Part of a small language model's weights: 44M parameters.
Each number is 128 + 32 x the weight over its row's rms, rounded and kept within 0 to 255. Layers, rows and columns count from 0. Numbers have three digits each. The size before them is the row's rms in percent of the matrix's.

# layer 9 MLP up, 1792x448, rms 0.0921, rows 570-694, columns 112-223
101:103141065163175130115169091140168100120187109074141150171111088134114112128099155129150060136101158129117155122155152143082159116107154083183110119095098147097156124165181160089092156113158208134160169142116156129143208135137152129135142158117143136155132059136107105103167143129122122091104108152194123033122164172085142180144172096134
101:145111130143103068107073119088142125158126126109084116193147113100076120131152140108180176146015171124089189093107131178105202186138158106161134106120106129117093101139110114108078104111104094106144120154169204119162064127111156116038090122183109099080160147149096150151139117135129142132119142119094124173174141148130205089131134104120
097:140109136124135045204066096132134128122183123101142097141158166120104153166136131050105135110145122135156145120136148150167148116146106114155155078132097104135150145089168144133120138128182061131180089072062175121108151100092106174154137081161055091084154158120170163150114119137116108105127153132087121055171131084187145138099115140181
105:162111112132132186126162117160101125132130087143127100116101140127147168114124102154114119108103181163098161113139120170145087112130101138146154141092045111135090130159126148084141166172125137128178110151137033150140111159102074099108161102133167094143106159118102126114123165106166155142155124157135163161164108131132115150152117171119
093:150146168109106101113170112155111103127174101089114142186083156104064086067184133110116075095188114118104149117124066179113106179059249105094121105138153122099147119105128150099156154149097149136095184130115129169124157147130082145122077169163202146085110135068100132077144144139080098154076172096139105098140098115145151141140049067114
110:115134190096192095103087126132075135134120115136207122092114180104081098071116124117064167168100170177159131152117069115152155080164132116106072107160054106151125096073134179135189165103121149164177140110135120161161141104103143079188083153138106241144168157106154122130124138076192120141108077089133108142101114145125117121160136144182
101:116104221165134157145147110162164124056091130161121079099112137149183174115078073107124073072097154165175105143162099163111151097156109161114126164164111124150121151153157154143150102121117168128098080108177095134064130115144113133059060149135147118160102148167121153164109152216108072111127138113127130110109179104135158060105125095134
094:160190158172123075153158170155114139075143150081136179163168158113064100111142098213069127067166134151101128100099127114125113120096197152166184071121125161120138139128095175083114106159117144186176149132106062144092153099130152107113110128056123093125162110149134088108095113069085045095123092104144131179119162123140062146186104154112
104:143065114110061058114100094146081130135181118155132132108143146112130130125125163158112128118109198104109133105044083065141120089149083131099085164138119110117124153182217134159095057132132112110073144169162167161128081136072151129157162146156104127158112096185136114138116127133100146145088154178180089145073159220157171126139080100146
097:137098122071179110139156104090148098127129158165134128140143178127116127140118184120133122153074140111065182124135124087142099111066108109135129161148124156083172139122116125119129085188098206049179179124102101093119159149084152109100122092118108082165126075151143129124126147084130145155174074169139147176109109081178091084098127089146
104:138100176106083138104076137097136162136126092116130164166152135126113103153100124154166124100131119107197152104146074070144138128144108141116109102102108110126120115146142104101131130051134162150153140174080133116126114124195147080108117152168106141078129175102130076118131165107117139137127107166168122207104119196113060171124183128095
095:105164107141156095057118143141141206099111116149090141102124173132084097098148160149155169114126105183119143140136158161133162100128118155122172138120128183133057134133175157094198124094107144170166147148133121132158144139150100055115131128120152113132130132148139089111190127075121100089187160113146101182074080139083095119123101202113
095:164107115153128150087099133044106146114117086129106137114204116097156118174056106225146114074129082155133149065146120111176163146175113113115100140147125119125140140147083123177165153142187103156138161130155157109101147157141114140125132188117143120097155159131159093134175134126144054180165115192135157103041114083139053128085157142116
097:113132058113137106134121127098144164073141140159151117072123111160076103111093086069105118148140101173165027094114136064128149136165095145151096155080161137148126093168087107183168147120104123157149080120158146122143104083088101158191129239135138129118150123105216128133111065123112142165146158156120050136128179095141142150212183133162
100:113106144183101141113090144137110130166091102155134174073154113054141087099142060159166099130093120102165131043073150154145120088108057144109162137146184202090125130110187139077120160087112146147131095077100132140049120107170083125087087120151168068127140131181133106148107126134161178132087133094137146133080145125122171103081162127090
100:152133097080146033144121134125112125122124173101128132127117167094146154111151108162086109101142104119133119143097115154183088087115172110124115167157121100107126103098120145209113070115138107105197098088124130158179101135053146071133162190134140055087151131043143100157072064111149100116157163152150125077135160132165101189109167154169
108:119156122124187100091150105154095146131095115105115106118184138145160139104073145066136112144112131116132129157128170139134101104100164124034169183106109135139086131119116151090109080142059148168143139105178180180134098090129090087165167149167087131124039125147150098142085149142103115169130200212123118119169145121171095204107159123125
102:149139159142178109081098100141092119171124077152119175122127124172079160117118126164121044121148146165128130141139177070146117115070084152184097138122098121177065151130163097118165143069122147125131113077127230127132131130157133158111193053133168122151132120127163116088144152101138096103187155089142158101144094172123094197089114158084
102:131131114118216090116129138075129074149124151091168162111104131146113149147124094191140094122102141152121139136126089145158112077087148097199155112127122194113139141204105184124156097135137142079173070042152148099085106149205140119131116086085166128142161143150134094132157144166194121186110098112147177174089143077142122125115119162143
100:156077208126133116084163161115110077128094160098088098141164106177093177163136152194174128165118068080129111106142128121132086120140122080075090142150108122141129123155116101119094161154144158144120182146137148180147077092102119098120154128128125131215124159117156130104180134180145170148132137164120168094121152159089110113130119184179
094:145103097072150105152154069106080097115118118164214106150146122157123164087107115124092122188205118119176137141093060178182130068103137169171073153085149129145171097162188143064163116125107113150147142077123134125147139135153117086164112177080149096065106151145082106139147142130062119091108186124120110113093093121127160113155098102109
097:172129145152146117119176104127103108128183113055137145097192152197164064097167103103121129113164128056088138167109133182099108115094170113168212144127148089162137223157104127146181109072137158134111108145134160100098175149118090159188106046154185108113099128169178154143137139044123158158088146091160166112132111198194080168094128090064
103:142099121116128136077107114194153157113101061172142124135083149173143165133163081149140132156120126119069163109119121149121156123062112091145134189130180092104139122140119113139112172132132126082024153080125060138068137098153155125115160206116156138148083142143135094153122124112129124155118159119154143197139099071146050113107122103138
102:180125114076132167147140087123175116144159163045144161109139108172127126093147093172190173158114116137117151129137126187181143144122119130086165130174122126142120092104101134133098181112107173109088120065156107148123114146120167164161120121102070097118111100120158121119087109107086108092163069134146118153128103082135182168126106100157
102:123047107047155089131128175123139119058078129182132068122074120121177141170110039161167101172170136136108088166118104161151170134104175187136116174077159104105205079131118145128069085127056201142163120051085133167113135131084162161119121128093165187147134110117148168142135170141160118177141169170130068139150175171133104089119132125164
095:107137074090101087122138129188089098169170163160153165102153131136107117083132140110084089124085134148150125151124094140137183103139120133153110157112171121109161119102141169130156092144154185116115139084146156106170180145057160126188196109106103145085088170127140114142158138104132091130144086118113112180128120080127075076148121135086
114:149133166116203106135131142103086137183179143112166160140111131141092100131151089144128147121107110118159120076116149123151144101149146115099118170125175166132153122150109113163182081103159145139122104109181111162146070115089107169088115155142132109071157131141125079152147143151069103072115178111159169133147141201123116112113106124153
098:134106207121105143159140180116118134111198104098108176120139150150178135094156117121118073195151158104098210153096125210174141080205170082104172111152181195174093136135159155122067136110140109126168150136111142128115114113142126140140176112173123153119148135094115163160163112102080149139145142195111102074127125082078162161148140137198
109:158130075139192081113061132121131072047065139104147178183192152088164131131135181103141119138126102154136104171094150164091099117131111180139107080094133138141080086117128139102111160148114126108168065136135149130133076109147138091138096132133122127103176188098098136185144133133168122075141132155148152097122121149162168072150151106112
103:178108204138145122136185091139140147103191110104146111135110130110073113108150114116128085111135091089126161072166101137153104135133155138139083147174144134114140073074142147140077134168127075113161134171120180122106149135098100113164145123164117127072026158160129076166114149129135146123126117112144122045067116101157153150124144192138
098:113102142119111130186104152177085076121059080084127118135118176164136122075129078137135142144118142111199117039131172108084109130124078107154110159113086124170113171105124105160152128118047141075124136130078166139129153133063062144112126124077124123092117117171115168101114115142060096136155127185170140112118118155151173183112111162115
096:144104153099114161145162098108093071081140121147095091062131107130122158085114155137128133107136199127051196127105112096123125116117091062110118118114125182093130099155114155184092097137150095128112115115065116209050192175090141100169185124102067099141101141161142159131135116083090167098155098131161108106121146133154178093169070122071
095:174101105111147112101107110108098092150139144127124102188112147104060169141070126103082168122091116083083041131165129094131137151175088085128117117140135134134164045135106124148102136118133148140141147100109182111144168147169109084098122120063157126134168101120103106105145115114112100128113117129110203096112127140100060141111091111112
100:066153124129185126175124184172198070089102130142126126186107063097158147083138199152119111106163134094060109133144158128107102160152128154105165122123186163131190120167131096152161087099148107126176093154144189199078077055144180126144152172080129101108069139133158153194140126140126125104139106119113177101155084068130122152155139144120
094:146088144076202100121169121136113078108185078115154115174090168141077108115137089064116051156166201111180099140164082110138108169126099165123127177156134102058139136151078111123152112125133155114111118084141098155115153163119140159112117115164123094122126143084151110185088126088149108103097088137212113069140118131121146170130079156085
098:110066111106110052167048105141075102169132098111118204124103113140095136124109144126143189084132104111095168087070162121131151143076109114073134133214180102144117147119180097080112174138145160125126121109081144153104141159103116130121134120150093076137137164127128112136146157140158153145103099099153109151156195112185029201118145159111
098:136150163082107149145083114088158151081128075118161090115121117117183117121081137088099134185076073149121042086130101134137053102105075144165159078132128105116115169153151119050147122126103152125117081158141082128127124124138173110173155080141105145089118136141099143158154118111139184148118120058168115112194088176159114096122125106165
112:106121065141174138073125129121131128125145193113135160118089107060144135159066180088183113119111148105131191114127139130126111128117178076165119087133135147180162206136145129144077082171126064124090122113099124201087111145099118137136134081114123154087155134151147096131082171108144136138148137124127166080105047209083106134081117098162
105:082153134162101096136086189106168170118127145107120112146132097117118113111104089134162066163174122115117104175141113137085120078153120130181085129078166130107142117133141168070145151117081126151146111162162153165126108099123134163149134130134189146105152129084067122150110117110131135116069080148214158116125184202133036152161135106181
105:080135118167097163090117101119165128099113186126159104183079126151130015188120118177048112175149148089168157113142114102169131135138167064103182095101145098095125115092185128118110156149161176110104130102169133119144116107064105126063081153100099124141133150165087097147157151136170142112158133079081077095139113187125128184138148108089
102:137156156082151093118097121141128137183148138129137136141101126099119088111146142081092122163111111146180169117087181113197117111101089162201121141147103193148148135114131148139150141078186118106137186097151152095136169133092094114083168213128148114113147051124135193145151114061092175114100119119115213097120143122101148121133127167152
102:048097156106170072164097147143149123134153092130119180133084150076091108141170132106163186104148203174207117140158124158103204113082106154101115141183089148113164179115122075159165147207141075171156141114145090138159125116141121120153125163170145122089095185068118174121138161096106104136113127168178109160118107153094098133158188114170
097:121134140091113111096077117082112155080142127139068077152103103096143186137118085095126147097167090141060118149123090085130097139152131117103156135124152109091121123170053155138172108130119139119078076116133167126140158117123144178134130124126118184084153133124122131131122086141071145136153193174165156158136142070111110129127213125060
099:110099188088174102101111131115084157095118088111161156126125095135142128072144171144080113135137140147129098105111145152194101160202120113126182092120141152197200137093089171131108153099063121140143124102151136171159157122134135104122137110128149178094132149131188108106142119105174144112080130103134130088086106147092109144067108114089
100:140081042151121169085083075110132071180122090099178147219087112102096129069127142116175156138110105142137113138085136089093159159137036127169122152144206149067139123169152178179143156085128154151229136102105151076095121208120093126145105083135111138135132153120150139150144157154132099132153132080143085126119154098112168186135138135153
102:124164125106136159122170147186098111124124163133141163117050136140132121089089159167124070099102145119145114111096145163181076133159162119169097081100120111144158108115144057114114113156058120165141125085098131124124142140182166153147130145118137126096133162122098110077120127115157140175089091146075129119130144135120206171185167051066
096:129104117170109193112085091088170136103112132154168119145102156108097149145131102142118105085145084121145105106066068115100098065125121083129170149091107147170116190125095101098102065160125152129118082127171148154204136102106083108106114107123107198154143146095125158187065127124165126118131031189086125115139164108129208146135154096141
097:100078138135139109118145138126154164159160152137092192098146124138131085104202111145072164133122131101106069180160101191114180181120076100137168134097150208169136131110080100193199192135151124141106129153128158166102125097137061177125188131166149124158129125131110119163162116153149160139063086121162157127069122147128126132097145120150
111:109138098067123137142169149100128129147145160145114146097168109129166092119141086089153093188137139135074089155187162102187095110120078051170120104086209085072108111127123128126205132109110208171109127191113174136152127098060161076131100164116151157125135080155098204139145072117156092109174124131101207107063124088138171102173089158143
097:134131103065159151163154066058131127110196053191150112186090173126161091181133177099143040156121100152157195123109124110050094101097102148194154152167172116087087113144163135115110123055156164104126097104121134146133155129134061117112188143111131162102129196133101149105123118137149135082122203144127131092109150122153179097093144153115
101:158041053088129184106108118197137101120121099114147142193175135090139167092148157180118190164134090126114109164143137143114134142146063151112065102126192184123078145113121148112180154133131122127155115085136184078129102127157121137081106222130072150127184174166092125158093116125146093138112083124090099076118176103120167172205149160164
098:135107118164157086093110157164162123105124153173154134067106129214114120091166133094111202072142170119114087121129153071092125111059100095172141126115154120138076119129151147123122074154092129127130159174117129168094142155120158132096094150117107157141127120135133137142138026189079059145136150152144106132130149101162148143127119059076
102:098125143152129094100153117074165094198117060170090093087138159166141166149117106111127084122060161123145088135058097087101079103187119071146099147121125120109114099150146144100100142066097138174098131110134128136124157107156192127133110123159103105115102166158124104151115217139117105160094098116048140108097108047184205141141130167086
094:121121134105044156255102063161138086189184119152118134130124112105182084126136174123090120117155123125110122092072122151126085103119138159114102176117156131162141109096095102091175111171150121140162199069159102105149148071198093140117109113101115098153134160143111132163072108194117094097141121133144156166052126106180103088074187077128
096:120097120150124097105129118106130158136146088097137167110120154056107135124172098133138125146086121092172144135118120140119094092102132147099154109203157086099173116078135153128158137112088097153150097081156160064106052141165100173211129122096122171126176179128111155164113129150146115177137163091093139135127173090152166076117105114141
099:114110123165130120121120162160092143136110107126178147039136130124100137093123102085145103077163121143159188134124133119164112110150084084181116133176141105129179155110107071082138164111151070114153103110093103147109196121080148142101154117179202148152143113139151165159090161167110100092088090151112149082128165086181126145124166129093
098:131150140114149146101148158122146167143050112169175142111197094129101117104111038099128094193139150146156116100106129086079134061159151144158137122156169142118099087099167051122100119130138199088098127128156111081110117189115135119084127063125155111132160138167080163120110183126103121115110096113139181143087067126132106074104110144087
097:082127130111072147117164126177141137123095182107187113127129103098102162106124062153123153139182190123150119066135097120123049150131161093125139103130135156137110088203119084100108115137102133153173065112104123162148140123123103111106162069135151136137103138165160081182079094177127132102182103152177178065088125168143176139104162091141
105:167132087145110109107141138169126100077104089178100165137110137100070155115146081157131111116112118145140124198170161123093149131120100086144148096146145088170158153030114099161115132168094127104150107093168115097150144175174120086159198157220179149106135135173129110095138111133165109090105103128183172126108151191137098109116106080164
101:154091145090136121116148126168106100100126132166074211126217087137143152165134130066139134171079140165093108123137085125158112219159178090129090129112138109132094145079088087134191122128107162095107078088110087080073145101146126164174139100085125106189126115152129158113168149129121115116165152108114113129120090155122148092164130145094
099:131176137169058123134129120149147134084221154155168139105135181183100163095113151134168136174124099092124122143131131158218104131124110163150154127190131116085163155103171115081142102098128154154115169168137103110083164099131133127149117116095122072133067191189126140132134114139144147118121152148129113123032137144143100148142117112074
100:099151095127111074104156122188099117094110135114117139192108161118121079146059086164184142095164121129151127105124125127145178144129150123152136095155099086109142131102118151085110110152133124107115100170124121074172089132139096129107164125146151149092112150147160095162199200156102135041135189142090150145088139081152088153105136120102
101:156114092183147079174184178104107139182136111137160127091141107144132150071103125174175126168161177083138165105102154160147093100090141120100130243132176090143174122060132171135088125092079174149162093121147157191110127129179108114111151116093106108138156130125119143133110128097168099100172155140102111114095109112115158102119119084060
098:131026161117108155136078142054078112111130098096147106138175086123090098103182116134142155144055139150131116170122123109193101112109117146148165185097127140132149134137168125125146102149096125129111122173160093146099124120133132140188094145084125058102128149101139098099129123110133054096105110147125127105114160127146100145168123096134
095:072150062164142136109130146107154129128182107114157162167145104138119131150100156103024117084191198151129142110124133183199110101161155147184093160173172097078126160094125158121105139145097175129035095187112172136164126106139154091157111183117149168118146185101074166144068142163133115124134123157115153122090146135103126157097112095112
100:133089109119057147177139099172097127153165154088125112148057095095183123155172097128103111165111131143098136183132171161125176162109163129147137105170109166104095122156145135141200166137131148188164116119146074080122100167102100132119072142132145099160151081163089166122157106096182154108216147163126101076158109134092169171132106165088
099:137130131144154156144164107162180133156133130147076137159111155136166194125166071104132064087125126124115132127154121089128077115067073160139163116120112092127131189119086132098101119115099095103142163089133161180093155121095101126138138130093214104159101129126075133104091123225126081079122090148122167159144136101115089115097136074121
093:095167107115122102066137115125153208090165141126108117139083127091106050110097120122118094080124124123138123111128115150086115131125081163208161129131068196114093143170080125155131161121127112107094094083158169144092097099115144075132154127111178126176165168146165150145084115149139126181119100102110165057140173093123109134194140138025
096:108153191079146100096112089129100111116125141125101215073148125175146126136135158138136122157103108143119133195131154157143141132113109126103090144069128123132094121075157169127130155159107091112109107084139150125189088151146127115114098133143141144121184122152117162106147125116143139095182152127118098102133090138122142164135138139135
095:136078056115182155063169151122127149104078182108106098113181067100145128117104152133086118137092187119133167109142176120111110077119104152120181145114111150129105104144189177133146061165173098057136151127161142129156161106106112145138122108145085104121113073155145113086091151094089136123134150147122200073123109158153205145185142118089
105:086110059171063126137145106144172134177157104133158128164059162116091134141056132144128118151128140121100122101095122122143082076117136108043132130146103068089089213193133146130117126119153134128083130079114051159161119060156135111165106105093146092125195161132142121155150136123189125110159129142115128176151140092113143146051124147107
102:161150152134122141114161077154171111158171182115117095148094133177101099133116077092156084127121085124142102157153165127147078123167131121131222153130138111126143124142131100118101103189117124160133103076136145152120164109116049129122149174158072058100117071163145140102125128113100127137157138162125151102115118118111102049065104090136
103:146148159164162132119077106136127156171156128084143134124048180146079153141069134111129107163221137162182138078148096191122131109102174149155105079117065174165096111102102159142108064149107112115087097116107145120125142166141101154126097117160140149136158099114159147156152124103142159070086133110083111111140129115193049145124110123117
096:108135061090137040088128153126137145116157112142129117150124169126061139104146120151154068156092139125202165120071120158141133099075177159140169152181126157046156104142141153117122127124115075161103129194160133133120111149118127143132109157165123122094124143149147119124176193110143152141142128058137108102173120100155143132069112135094
095:119032146168169159176166112046112097151142092091182112205130126145134078193135158117144137137116187146129159104162198136139102167137143157163134141150132137103130177133100092103173128127124145080150081095149121162149168192128147083090111113116136138119135151112134161087115132087183146155134070174065161102109177135159165187114162143119
095:121173177137149129182160186151094140158090120156105145083100106125099128075131127116171157116118161081127135103115099112105136105091106155100169069094090093092114084116179148127095137109081133181195137159138175171122182107150096125108145125140134107145156070172117090158154118124085148104108134182117134098127127131135149107101143141150
101:155125116134093084113122081095115117202135182101146114108132108128101155161152139145103114190145146163096163136133113195117147127126071050168105151088199076096161129190126115143143126159146097092118148166077187081150151148130115106134147103097149163139146067112108106151058120158146092189181150128152117133104102086194167139125061096099
107:175133180121077112172142128135130113165149061129179152151108139131115155129166150115133129092143175167170156143195071159155151073106227130141140161132187133123134131105181150214133128155132135113144082128061162120142165074086133156193100144175120139133193128120147087149101154155125057136138160145130149119096095067130153121175134157108
102:144171113143211137105157105171111135134173130093136117121135126128157084071134140089215133104075140130098167141094079183051103075109179130151157128162166150121140153055109129095073149112123175186121105118184100145093133098100084117139181104143100143100127134164099138134082130147129094081155124106148157144110149099127154080183080121188
098:152202131176148134127159116126097095114112136186116128151148132136139115122126140116110102086195109190120142136095200118152131128115081103105106137105078135163104179184101101109068161148133058048120130146132143135107138109113082083111074175133142130080113119182114123143133152130150169081115123148067117099067144148135140167143133113108
096:154073092162097146135096137139112123135148155120169160111107126103178135100128102150111163140117192113158119129088099116145182153120159128095121187112087142132107155122082148116125148139201178156103163112153113141066080131136097122091116139137156096153122141183140106147142161142139074145109156096115128149154192182109086121168153163169
108:140194164176112103122111119090048121141136181130118151192106164158115116072178119159163139149088157126101116141104172107141137125131058124137174172117198121137155201157066167143150057119156126097091079079069115134158119114161121100133136177126162143111101131116109125156139134172150124126117164110110098132163122073112108100123145113128
098:116114136110156105187137140115149079135157127115102098093097124091085069083079161118137113109146176154117159075161108110134100101140174098078137118165108128128085143100130190141120079160154157109079142114113132154112068105103185136111131121153075203196124119118141081135166190110132165152107169162074146129056112156189136108128110136047
099:166132146116135137075131099088137069055117172165077078175153122152072133101132176175145160092133137137081106112109130154142109193132111207107154144157194109078088137161152061149066160140128142129174130068186105131171166082158133113117108100128082219154177133166178116094118080169123135110111095115148147142127125089152086181127128145164
097:075066144093154127101102090115152071116118153111180127159155134106114133128129098097114122133133160120108167122122181105101127119090143063151109136118129065121115187056111071173116141188135105105161172107168131128151148124125122176122149106133113162130133120116112096129081134137143169082165091119144154189116078120152162069164168127127
095:103082104120151139105091150156107123153126137114117122117098159147164098161150158083147090117129176091129115142099146118082108129169055123206163084106134137086170127129148137141091103158079157166087139111113154100088110191201170171137147160139117084093136103155159113150148112130161119089111137080154106100105119133159145142153123168135
091:135099139101113180176111089118103188133101149161147149081146114144150162157104131107183128136129180177100134126158170177105112154147112192086145198134086161184098164089117135167127085080140162133144085114119120080058167164098136163195138141133103133078114147098147137166148134106191187135104131170139107155182118143143143154144062128126
104:182062124136130115158147159151047069127161123120172067106117103147143128115133141093135144137088123148114145134020125090128120112116117073230163057119119123150134176168141166133180141123107145139171129148166102165122069165120155089117163122162122171125087142120103124096120131071132114161146138085197082153141090138128124115131063136145
104:175118070067142147118120117113125124115132114093132095138072056175091118184096170175159102106062130149174192135106138165079122102166086150191141097121071157118117197092135133150157128084148140114133105149088164134084124169131118161136116124120134138096161147169146163125126174073165096133133115127155168145106106124109124068123107094212
101:094152113114123118161199106173134116136092110130104104143145156116177105164101092100120160104205080132129129127082169124091142157087056145114076074159129115083158141087168085163069182116140119129115158100115075149077094177131106206074134086068166164119138112121128128122099161153155090102126094148113118127085174188127133157128129110149
097:134107146085098116121096117088120150147177136101084113133168098090137162143164151136131144142097154155111169124101125133125060119130070171145091138112151149146155164140104144103175126116197165092115168107086163185169191086137077161151180125114156109134072158150191143170135127169131133170117077152137102135117118100123047129121109167197
094:094107147132161126161130174132164114116175103160144105187134156103164093154135125175098170193143079126137140105078141126118075234140155098124114143098100161109112188140112125142134092168098097173155083055101093127102103181124146125114097087174139122128069114177158158137131129093179125124120141158112165091090123153163098128102170152092
102:147131160161110117148143094104144121140131161167172080125122135180136165155108108160115132140140154135171201136127151106132114184159108034196153102163068130149147159126136135135128111083106126099104113122159105129099087082142082134143112060168149155075171122121094146103121099180188085034093144103139058136107181136138137151138123080114
094:108142086121098126113099119128094065075141073141119169162110090077162127159116090100118135083147109149129079083097107069103174055081151108100085052147117223122120102194211114171047152136171138127152070145145157119167073156117160132144139142121112154079165128124126109134114086097161124059111131145134117094190150152145076184134170088141
100:154155130111091111150069146136111138144202113104136161157147117113066169132084155128130136139124064173120080069117170101176123108197132097182177118091133130100111134163088167114068121217092159135157145192127142121104156099136090164190137091145131142114137171133118112117116076146171092133151070172054096159125153132080130100144171130080
096:162054118185171118122102119116122113109134109098210120124079131152174139178071044150162084108112164142166116102151059094126114088049157129126091106148163164139169132159134196168145111161115128178113104135138128141134136117149161074125072161132102138104160110112162141157145149181105141132113156160127187116181094187119193113053141132142
100:085189106193097097174139131127135146122178109127157153099136187136106092090082140098099133091088160170156153057172119073156125115135154123143136112159080091153109120122107097131160159097091198114162128082074083121119139170192117071177116096128059154095114179179156153084125136106082186176181176112128141136145124148127058163101168139157
097:162073106092077103098144105136130092125177117066140091218108156127136157083094125114085140227174116104178110128124152140119140132098122181120153131106134098118102114064129173026142133144077127134180151096116132165157060131089158185131121170109145153137144142094163121128165142101103143126082132177165107149099165113149125131086156166116
099:097124169075198108099147143093127162145122118144131109142096090089115098128165138097200088190097171098124098103108145103089158126134091138143172187172148104152113142092132140134163114082117110132152139093136156136141152116086127140147071109154179108093130121134101088146164114065127132133072140136077167104151113172126181115105113207049
097:179130180135181106114079096090196061122121081199161171195150191108150179100126150140190122146102109224169155126122079130098152134100103143119099097153070155141145165193043110142143136153098105116091135113115138085120110124152116117115131109094122159167144131170147126142102154121108134203143161187137100070084112102143170144126124111171
110:123211116138118110117110116141191129101113118101137118145102149137117126181159099163110192122138116144100214109097152124154170107099189128119116110082105128140101153058087132079096099119150144166071112152126128184150124111120116121145144130098117098162144163154083111121070137108141127064083111145159148105147161167121114112085161129095
100:185113076161121058141128135157164079158175128111117134193157072149156112140140107038150092154094180099115125121130171183173144101144119045093114161107111154093156147107151159101039096117057138102138124125105117123129145157172152128079162129127142112100152134106129120123129143124094128151126192181114179116107082118114111170155088092083
099:156168122139133124130161115083117135120109117153106181141111110104135126141076043084120108168109165118059150080161068097105114114053088143091144076144137173155182119112130140138141136153106161103187092123173090184107138102120191058094099108134156101098197127170158123152152167180213115101126068153117168117055167112138156158131194122084
099:173078115099138075097102080133087095189172169137078118163125136108144104101094146113149121143069130136176117153157118124137138074084148152092195117182138131141149146162148115114162109133086114176149131104104147105104161116124200125110122097112117101092078118120131104115097137110084135136158101085210152091147156085145113069090142127160
091:144139192123133120093157118106106159163101116206119087085147127140194171100110185158111130109153159137119127137153089174120121146141080114129094166152121130088140110140171171149176155058149091145150102110182111131128143157135092122133094151150145078137117154111109130163156098159150179092166094127068145075148104133122134135176126073112
098:144160104159130095053128092157141167126115116113075141170142098123092169169113130164108110179087169134135148083135140059153123107071152160086149207130137118118115130103163182209115153150063058077114079117104182084142125154150120123147130095168151166130150139112120130107110206076139105086144154082137113135119132097135062093121145119124
096:148085073144064170063100125136153114118063122116134141141124151142111119116160144116122091114158178128124108087134101203159146120215119166078089163161077145152106128101104155144107168127100072161107162070122168150106166145148066170141166134125148111126136071143075105172145097146141115167151137091148176158121109114139175131143136168136
118:144119147084155163141144108141139079155145237161104131125113118140092128154174151190129120093157140121117130139146140148164126138180124185100095113131181104102170058157095137172125119156141160151136141078119089202166101067098139055149147147104137092105058115094111177144108141083162105084117130175129074141166163122112138167114175104123
106:157087077079046133111131125120115125152130125086089100135126128130087148086104136131103171164138117163136172136128137125149153114141122140144113134084119118157177143115128183132111063174081140104056148157136135099082210104160148046125118150149166102083163150142100113181136136078087118140102169123113086157172130100104096099122129132105
092:169102195193137159159114141108118112138133105115164127077081103121157132118127154079153136169020074103099171065165121121112123170138171144124127097145037143116141105114108140128174133109130156142177051100108146140183140112082115117148210120112117127139108107128133087101122156125133119118128204114151086160126134107138086113192138163108
097:128118117163162199110126117132137128134124087101095136183135097125161052131140102103149149164136167170129132089127126164151131122094114089096203148127115192117140122101126166153127183086161130087120079178125139176150140149131089122076117099101124155166094148114069130184103088076126167069057128101143157183117156141133153135184078112117
106:159098052041130096109125110140141121183141125168119163164166115136159094077100132104166115089103182147164118162123135161135127121154141149135111135137090094124154097062107123124156102095107166105138087088166125134165168136133171078104129079148123097104092157110113115128070122170109153087128117160118144162141073105126099107148142079127
108:160179188168093114130145135124162101132181168085055123092116155105120165087170150073161120152118130159150107152127102129104084178125148104108191147106108145148125170160144074122130151106096143105132072131150140056116129159137092152138079137119154132184120097089116138144172140173077141122129154130112123122157183133154127135161122115131
100:135109141160129104124098136131094140132126162149066156106152224058086109118134136201050118154107168112093070162080141107098093132129085103137119133083105112151080162114149135149154149101137157128147162101103171104143116119135148157130172127183159144127096072151084138111153136075098102124128141192072066175082110105125185152113113071218
098:123152116161085171138159148089074138114186118104139096134098171073170061141170123137173125088126128152149107093106123130096125088185152125112150136164188080101110111158121139168210052102167117122109120151113160193097154139148145117155180059097103096136138140115131125133083139161095071231212134158135043058125115130174121161144109087192
102:111163133095145159161121149175117062126129145109089151172147095096113122084182139044057126082159201141066116174174135081095132129122156116099174125119099112069112144120132179142141054169070119125154117153103106150103163114064109136119097148095159108117173089108151147135129086157162108164147094143097107069100135211127142119038123125136
104:134084041136126076154157166130143193154061124179143144161121105124140156169114193107139102174090141096079138106138120206198108160100164105106082121139099141083082081094177072099126132119066121106143138172156074129106135122172125098105114119104097110150129141141105126139160178123138074126132199185054131113115140134082100141211141080109
090:113151152126142141146113116124141144131103123036041162158136111116180158107176157069167196177113100139160139109093087114180149123162071136110093132131132109105132151174147156147136091127097102113134070104102122157094127143110181124140119131080127100152086175147124093088174174137122148137112123159116191102113133121183139110100116142115
102:122128105111117134162131126131103162099131160157135139200143202119097156112207099072093147115110135137066159113144112156149137079158124210157158153115102149126172155094200106067154126116183104104178103090127145199140085089140141133134160110162100090115077144145069087170110197119129129122106070180129137112206116079141097141085092111157
104:165115111129078105095137118145188172162064121113154202104108118120113143114083120140125191068094140145119165147101142124082161197120104105081091052064119121153124120172088091106147146116145092144188129101130128170136115132193103115105160168119158081126106155187177132092117132121085088172186162114108115130133120079140132099152186181129
107:118104175096146088129134170140166113191108123150083120173166113066104076175113133083117067099122125103120079154180148148165132142163116085082115152153089036187159142158096138071153111101081103166118144133114197159105129066109133120105134132182150109129159173144159171155108173156104095101109139136118139107107169162133147092108078120158
098:170123096172173091098096067151088171112147105106094201167167098123099090145195175139189156143141162127078126104149124113120159091142165178165115175158115101166128142141131141158118145084106187109184143132163105116214107119130121189042153130083127100069145139119096073076155118107126127150140101099165093147120175075167104120118178166118
099:135174135047078112155139136147133156100129145090112176118183144170130123115120145099103166151128146099148084108114147163152156084119183082126208085144115134208171115113125166172048132107067087153138114122132067128127083129127155065155132169121146156159128171132095140115065118154160154143138119161143163142158098133101150152170182134089
096:119117218178110208118170156159172112123147176129167104160119115159097129160199171112094140138099090195107073079115132152092185174179103106111094140134100158134130127129092155102148121158131130121105094124104200140091097085084150128151151087144197095105138095167164111089066104126068174122066111173128211139123127171180183135159127109070
111:143119138171077159136159146067121077129168130060195099121109148125081105106117096102100115103162105144123136138190173119172085163182108155142168143222145120101159125138124116156159151132177155145140089164177122149117147152078096114137186166139109200099109143181133121109191106113130067153199075134106139126108082146125119140195141132055